{
  "d_model": 192,
  "head_dim": 64,
  "d_mlp": 768,
  "activation": "tanh_gelu",
  "qk_norm": false,
  "bias": "all",
  "tie_embeddings": true,
  "init_std_up": 0.0324,
  "init_std_down": 0.0,
  "lr_head": 0.00639,
  "schedule": "wsd",
  "doc_mask": false,
  "dataset": "wikipedia_en"
}
Each number is 128 + 32 x the weight over its row's rms, rounded and kept within 0 to 255. Layers, rows and columns count from 0. Numbers have three digits each. The size before them is the row's rms in percent of the matrix's.

# layer 4 MLP up, 768x192, rms 0.198, rows 394-410, columns 0-191
098:158130142166125126105132084136093120150156100106126109120115149170084104092148108126161122096075132148186032142078142132114148162117112104170087153133125112123140168170144149134130148134126087157148157137174156132089157129139118109082208145163104170093159132128164059104119099175178146055106123135109048151149100096119129137170104168128128141147109128150177084142142116129131097127128128165144112134115156012171128167167142174121145212088107107174119127147141135171102096096160032103122141103157150091095102138125118108145192123127120173121115125092156169151144036119164147198
104:171144169092128106166125088030155159102137117110103136121120167147152109132176157105096104126143113180133124142139101129104113110054127081115107213202138118151131169123138131119134080183114080131166086096091095154141097093129177142111087138162081170081152132124065101113149103143066173106133129088078129131165158112098046134170112148111152109096194132128114084083183188147115085116137089163126187174134122101150102120143159104143132191106138159134108122145130123139179096175106120094134115100128105173113165138100151093189129108060160121194191122104126131142165098129176137107
092:167130074102134117119131111128075087154143122112161141149135130144127105109124188097124161121110166083103082093154146137132144063128147117150151104103115075170102102138132107177123052146107148123099078138155168078156140085106121117106142145149171122106093188117159133071192110110128127111103176158136092076155152128117187179143120145100127107150128092133130086098141116129152072151207139165154088089138093136174122170122087113087117143171185109137122095067183125231129117127121079103117221130075060083141171161097152159172144140151117175083135164079114172115111103130134145173
092:114150092142153188162122143147130093210183116123116104145154104130149124146108072156144186116121124133086183147132162105118108168137089115107169124149129084123105144151166201112081126067181155156145180084126071164131143100160147111137145152130181078131158119192139144098165144128072097117143158082108103113110160095185103084136135113174164127159105171145076199125137130158101142107105153101146153088159117115140142108134073063111110061152071156127129128152128168138107131092170140116104144129180200123083139038084082120153138137174149147153140152129186090074101082113073109127
104:131081089133138124177116140126123082149124168132088146100129113093125163105171086120168117151175122164103109110140135114142174118174120121114091104168133165110132152159136115150147116115155141086057137131151195107105079099149117164168139079140122089124080108098141069118082175135082103123100107141110128098141117135072152182104114183174143150115162079187123148138148129188110133067124164180142097167152161113096184149133196101076092104093142198089092101163109196141061139144144108115126141128087087168098169123095093051093158158076146168184139085133122130068095108097192126105
091:182133176096184119113101114111149105145153097085138140107188186145183120143101156108063118197138119122077095061150163152063079145141110161130074106158124151136168078138152125167133074186132127181105116091125178123119143150160164089145202138108150098172076155176104137103097139104154142140127200135132108147116135135159155090172082100124140148121118165120087158118140163120141140128109159115120106093129136141122087126114096140135111181147047069141200100133127106114074133132128097167134111087165145168136095138130112102167162116125116148097088172113099123141091061063072202079
107:049101109157125118121159108078206158089121075120100125106105166083153126148148100121077138153165156104120085140141063078114113147071114145090163112118136167138166107083107113108103183210160137171143128096082129137121084120104175091125127091119120110093126156121190090125115204124114129199127152102115094120119099076108123162155100188168182126121127135137197140070105144098162107146127170047119158151122111182103178102105072126153126109158106114124142148147177173098164117119120097143155110112181120166115174123139209095105090132114125153111108152112075173153070143121130097096
096:130124102189041141141144110110183160145082165105139168115119128087123109147157113044139131128085171107055118138130163108140099143122174142131083143078124100155098148131092081084143161154120136146184102139104139141190164157077135056129100120070110175118116120150110126136125109146118131104136109176129094088145108086072088076116138153153101062095123113140140161177130108156152101166144167108127167131132132092131100118068195181097104157117131157093100156150117123155135133118162186150165147080140150138112149085075074155152179137135121115048092104182111154156107148188216106111
095:149105088138100111167177069068124133127148164097157076100120094090104060164119150106117095144088196094092138127096135113099107147127168126140023134103125132126174149160130174154149138141173112154123085159124084102118070135115151157103091188112133106123175151115147119071141127138090116126159115114161071098178158151143159112156107130055137122079145082121120142168085125108119144124167123151124166212139098120137045124093151168179076090085167130153081140135169097072140098099145132142129153183096142118136186114121112090112126152088134178102162167196103138096123153179184116144
105:097133164152108079128152135156080117113137159203083132177109089078131106135125065154139125131096101142127185112116180101139057172126105129158144154143092100084176158144129098195131116101157105118124130144161094101113121035145143073139118084182131121108114179178192137102193121198099166113104110100135137115107085180105212118077140126130090120130148121141167093162146152171092122112118107078081171134153131139100143112115124102101155137167099172112124135146138093079095165146152089185141190133118124119169136150083190156088114138109134134169105100121139196118065115101068156104
097:086105095094209124140134087112157122127114083105084166127134223136148168115145092094108150119095145144207131148158158088109114079097051085124121132153145142149159092162155142146163168151141108126090182103100085152114123110100137174119134139129149101131114087110132120089147143127098135187141173141139152156176205096097155060112082166149084128089114128156131149119130129124161109112117128112164113193121116115161133119137076135173144197026078141075102108114109179125103106073161104110160162154161111174122086118206133166161119108127165123122111164116172195123125089155100092138
121:108110133167087111109113092190096150136061090155203147158173155108127088144070135098103034094085086105081128178108200161125079097122164093155147128099155114150078079129149140127146135107146159148158154113132097133130080140083100111180155107062150100128159136175068134111128143100191146174125148134152121165086131124151129140149134105132163109125124158129114206149124148130066140141097142125109083098177114095105117177175114164132181103176137090071102149157163139153097164118145147136158143162130087178130108160081155164116141157086113114133162031159172142080126169122149104119
098:168125106110069129159140165125122107131138134146166124163121104093153137138139139110159148129161101134144067133110110106156139150084108130119122147085099104174102107073121143144189069099123158138158141111136117173202162110146172155094119178117104125134113114096107176148097158199156152144144131096134171110150153183076071072124117139103144114171089079158146111130063181163120112203176107112113103107094194133141111072214201135124117068121161150158098169187050126101165144106176111157110115080115128142117110163075161110096141126140091151094157162099064125098157195107117124096
106:113101160120151091104072080114167116096146125150142196158137165089153111060155144087160097184152113121125116151134121097102173082156181101162177172122157160102146151091140069093144136078185133180139148124063141160136125071092165074111175164108100161140163131157053186139067075099126114157151156131143166090096128117149168115141117094122103051140177107140124127099163084155116078167085180123173122155186135155126133134174128171092131187121161081135128156123156142101116090094163130088119132146148105109138153067124142117124067130119111103128152144142073064148128128136189101138
106:120120133157129132092145117111098153064130131149111146137090170095156188138144130112125101111096125113130112102165183105097169162105108101168130142117106143042101119120200124215109166143076120159123148127152158137106133164177205144130148084129189145123107155162140079155123158090169047087089094091111088096110075142124090089116127107212134088096136179147145157093065129046128120135068116096093158105144163143163098165139130093156109143139079159124097132136137144107087149117126107134090193103118098109148144162107103139138066193191154101078148101133144063155115128126124123088
104:065181144152117023147120065138118157090090146088126113158131143092127099114100096108169151127148107110121160150154108155163124140176121099094164130190134146127098121130130177125153120190150122174139161141138058148105120146115171170086105142058119110139164150214110165068138151119140103150115098041116130093152158125082189150114154158124101164135110164125109165152191112121121073073125178138124102100116080139096128186131121122116138163151122131116110167159170164094105114137111118144157166180105102061065197091163177085107068142145155155096129094112133145108137132129184115110
109:130094146128146155132113105109124119123128123161145103130133153157082151190160148138121168113135103176123104116185088157101097108122128141151174162059172185145130119115187136108100106156100109105133143098132189137102160091132112147106115165134125165183118148115102209111169148162125105146162129073122117110095126146135078107199175111113144047133095144109143120138148119181105206095155198150102070128161086116095135086117063108056092125094214170114182165200079120107145151102204090130124089130108092122181125148095083096137105154118115160119103089124064129094158127137127136101
# layer 4 MLP down (transposed), 768x192, rms 0.205, rows 394-410, columns 0-191
093:098087106122110162178086097104129230079074116119091153179157119135141090191098151106088098133117087133173189144128155122080138157125143096131096108166086137123162097116119169133117141165141136119119144153187128123092185119091109121150105144116129114143155089104080124081131198100181100110110171089113134153091097102182111152123132157111145073136144139122068129116157047132142099144167158130083139078124107106049094078165173167148181149182132164149149175131107111173136138167117163196115100119179090074068157116117146123122077144090121169176151096113144135113162158105154102148
101:178154101154149176142173042138101133128147146139189114116082098139096112081150177117092114126153099115152103102184134156147138192051083132136083074169109126122131156195164115138157117112135118106136132138155170107070105079161112165097097102196072153145134106099203148152102094144127118098145106160152138105176090079115096131117121129173175173168161112082122097179191098158084075165091083122140105153136138168177116107083181162110138095096108124141134101072174106159110166161092162090121163143117158096106100109092087201102143179120156140115149105118115152154116107138117097136
080:080139106116090109151114148124102176106163164177100156093144181134106075153085092137119115176097117160142168152136185138151113152106126109106114136067137129142163120174166169108085148106175147108150122086100182123074102129153091143131131150095107143108139130128210171091109147097090137131176179059113089180095101106103180122136153117161159115178129129079124159144106142168064147120110112070109118131099113118124140137162182157169092113171076166126153192132056143135101133128083125120175089165153165134197096084138138131163122059095167086182106112079141173067098122128077095100
102:117068100111101137090130200122155114192141135121148123159076104162170163155117100124172108118090135169148126112206116130105068145144190121093162135160055112087136138141137138072132120164090187106076101092141145123115078098146147153113086105157093202057167135152162093144114172142130190153160084146137097130120074151117109099047130105120076106167181155093127150107091141187109169121155111125110140161153113077162123182135144134067134112143127091126088163102127145099164110124125189089154100158127189138143116108161081134188126114107136126137080137167104147116145160120084073177
113:100127137125050131137142159163139128109113093128137115106056157130149175189038178143109123081086098118086104111175121094136117147112105164117134154141070142125171209128104176215163120111162149123142102119193118099092135083163126058125094130137090089146130200132065157126119146144132144182095124113144130099131079108130104151164193157122166152149133125134119148124141126098096083128110059184169079132158131179105127109134164165101157133075139131105132092136121131125138037117145138135180132102141145087168140227113100110142098089148157139139083120092081126115120148112174114148
100:098132117091043176143125105113115087130175164195078109124106142126133163125133110123137129098091123112166141207156112158134112156148164083124129175135175106133139154092091086088101147109133075114089134137127106142147133170187115126112134082160128134091163131109152148168149190130138082096123080102137132144126136139110059132091136110105138146115130105116156082095086106132096101101186101158101096154157080121124145130044106098074127126113168135117085128120122080152195123216127117137120153166144124103100151138150119109109212101187149196191169078158055186142134174157164095185
103:199159210106052129071119086206166154133147149176178107148114073125093099154181122131160122132133145065139105125131095122106064107146115130095170136137121122156087107169052134100083115140104149138136083099099090130109075129110143159118098118103081129152057155126184116116130169086120123097112138168168069096115142126182140103122127141101147167136118128182094095147103127143106181136119159160134140103105114154074144170135126096140135143127071132176091099214105154110178155176086072150091107174096184154148127160127161176119116145107093123112180156089146162115183135095125148144
098:111126104156097153157133103133209161125049097094195128111177132129120214181104120118109120120093085089143113147130124142122093103168167081081163145129112169095123112166139120093154152140113090111124101178153142155091138097104085083125179182158131116143090169072141113149132165112126162156137129175140153123110124126120072172130092147107107102164211108128139161158176111112162094161093086158068127151114103159094112129133040102103102139075075155158105110106164084097165121149172154173173160090083133134095155137109187139080118105119160095163098117166189127083168107175116089126
089:129121117154104126119108167191114163138095128118107070108147124138130108109091108211113107131125080130155191097138127077181106158113166125136114131091118167169126136065151149156065133122132139165124114163092102060127071050183131153110123162095164142144102179119140154106153144092096148144080147195083191115149174145129119175142183132112088143139199166162113167115141135043103131135144124145124113138122123162209105099128054173172133112119127151104118145066172061113114123147132141115156125161184173099133062061090104143092115157138136128117122148088088119094155100115117095172
100:141180149085202142164107104125154129131140107150113112141078125212094182073109140183093158109149132161138133113128112176058170169146150145127091114120128091080067147107071110117148085118081086176163155144093106137182152110135115143123163128165142115138133177060174136126128104104098135191139080164131109107097103092123150109086141114131079174102162112122190103102158121127107132117122109136083067187096100116131144150164124108181087132144130125111094124077172096167137085069116172083126123048152168131129070162195145108191135126168163090112089141171124124111106131127176109162
098:105129096108150090116073130116141119188125125129152120057099112069126121114159181141137124136115139153130076071108069153134105102162185101220112098127145122116155104152097123133077118122126132159132073116131081138141113172130096173169182129083070136158132178155155245108143162120124118088128161128121127138058110076095215145160103115083125131146110132141081100133106135113112158118150092170107091164144185156178152093174118146071129119106125071128141110069126111096135134165116195072107114136103145145068140143135126153168121161120128139152114146146191143103159125050159178125
135:125095152172081093123097111105177146074086151134175082121144131147045141176125179100093122091114140113135149208122116151122115114128131144185178121150157171086143090162150131069123101188127143125167113131080108063114135121101111063149128155103154101114152118164140156140160153112172169182124082145115111130099186138135070099130169190097140131098121163074135132098134152077097108166124109180172090147104052133114127077180135134143197101184144138094027047173112112132169130141148126128198122171127096127122129119149125106125108172131108144115154101146118171122134123137100092135
098:176114171118114174132133147149110096132156137136144131085141116159154094106124167145144100118098119163201076096131149114147136145079117124095123118118063147098164104181101148150137085083142157111138161115083139133111160097213120068132126156177148107123113132094134121122137117034141118149154080089161183107068126137094145108087190171108125155062137111160164133221110121125166101137103153099168148100163134147114129113141128055060222134088196128157089157148143106113152086133128166165130185124118132114149183094149114103094145140147142137137073085108142164117090108168058131080
116:118097160181110150123138068151125129140191089143140155155140167142081109158137109108121192140162108141125105155142099110077178138175139072170118084082172116122136177084141118080155148083104210144121104122125120140149168101102128082149155120166163137138097204122076090115123100066133144108138156114154253127112150165127134117135122116117105103128096159157131119124139129100120157140114159123115108155125128223088098144101141157085117249110164112134127151129095193152120096125144114130124113141123110108117130080132088079109061145108114097161099132111145037127088113140173070140
114:124114117125056136117140086115142112173129129082108119095066134131190113090110113137200131134150126134096112082095119129160169102134139088125150142138148157132039159164095118137112126107142102146199116163117088133124082157119150097154132097181120155096106163149148172189115154082109121117089072134142140118089126169102127091080161112105049131103141154132104255121142162127253133121126115156135164093110166114166142134205135139140086121093135172139089105129131146103075139163162122184134154103126132132121145143085113181085140112136184147147127141145089136084169097126125134067
106:094083114194116110143080137124107118079082135134142149083161166102124092176121094101142163149080063121114128120127137132117123152168113130113100108106164131079183148101147160166125085148202075167138127130114142136130236144123157189182066138108139162155098126149173125164138117152106143137107105073076128118118143102124101109190152160133134159116060165132136135078188134092134070082160137122110108117127131118176164115077117162118102162099195113091155099210163154150158153095115135135114135170119076160143131128154099059142107116100153073172135183113117066134172114124153073092
115:140171164172177147134108156145180142087143117059114195109113107100130138105117144167179119080123135142094116108141112052099138153137118132126095088140097076122118072145124113127144130121106168200117136114135163139129144162156124097136104112076148061141194160130110146175189096124183119099127108132098137121127126152136131084063120168088113173107127128099109191107169138176155180111118110135119120128100126115123127181182116115115189106077104128185119144196121131186100145113065135152132093170121163085098067094134134172020104113160086112165164219135140102135092149112137120096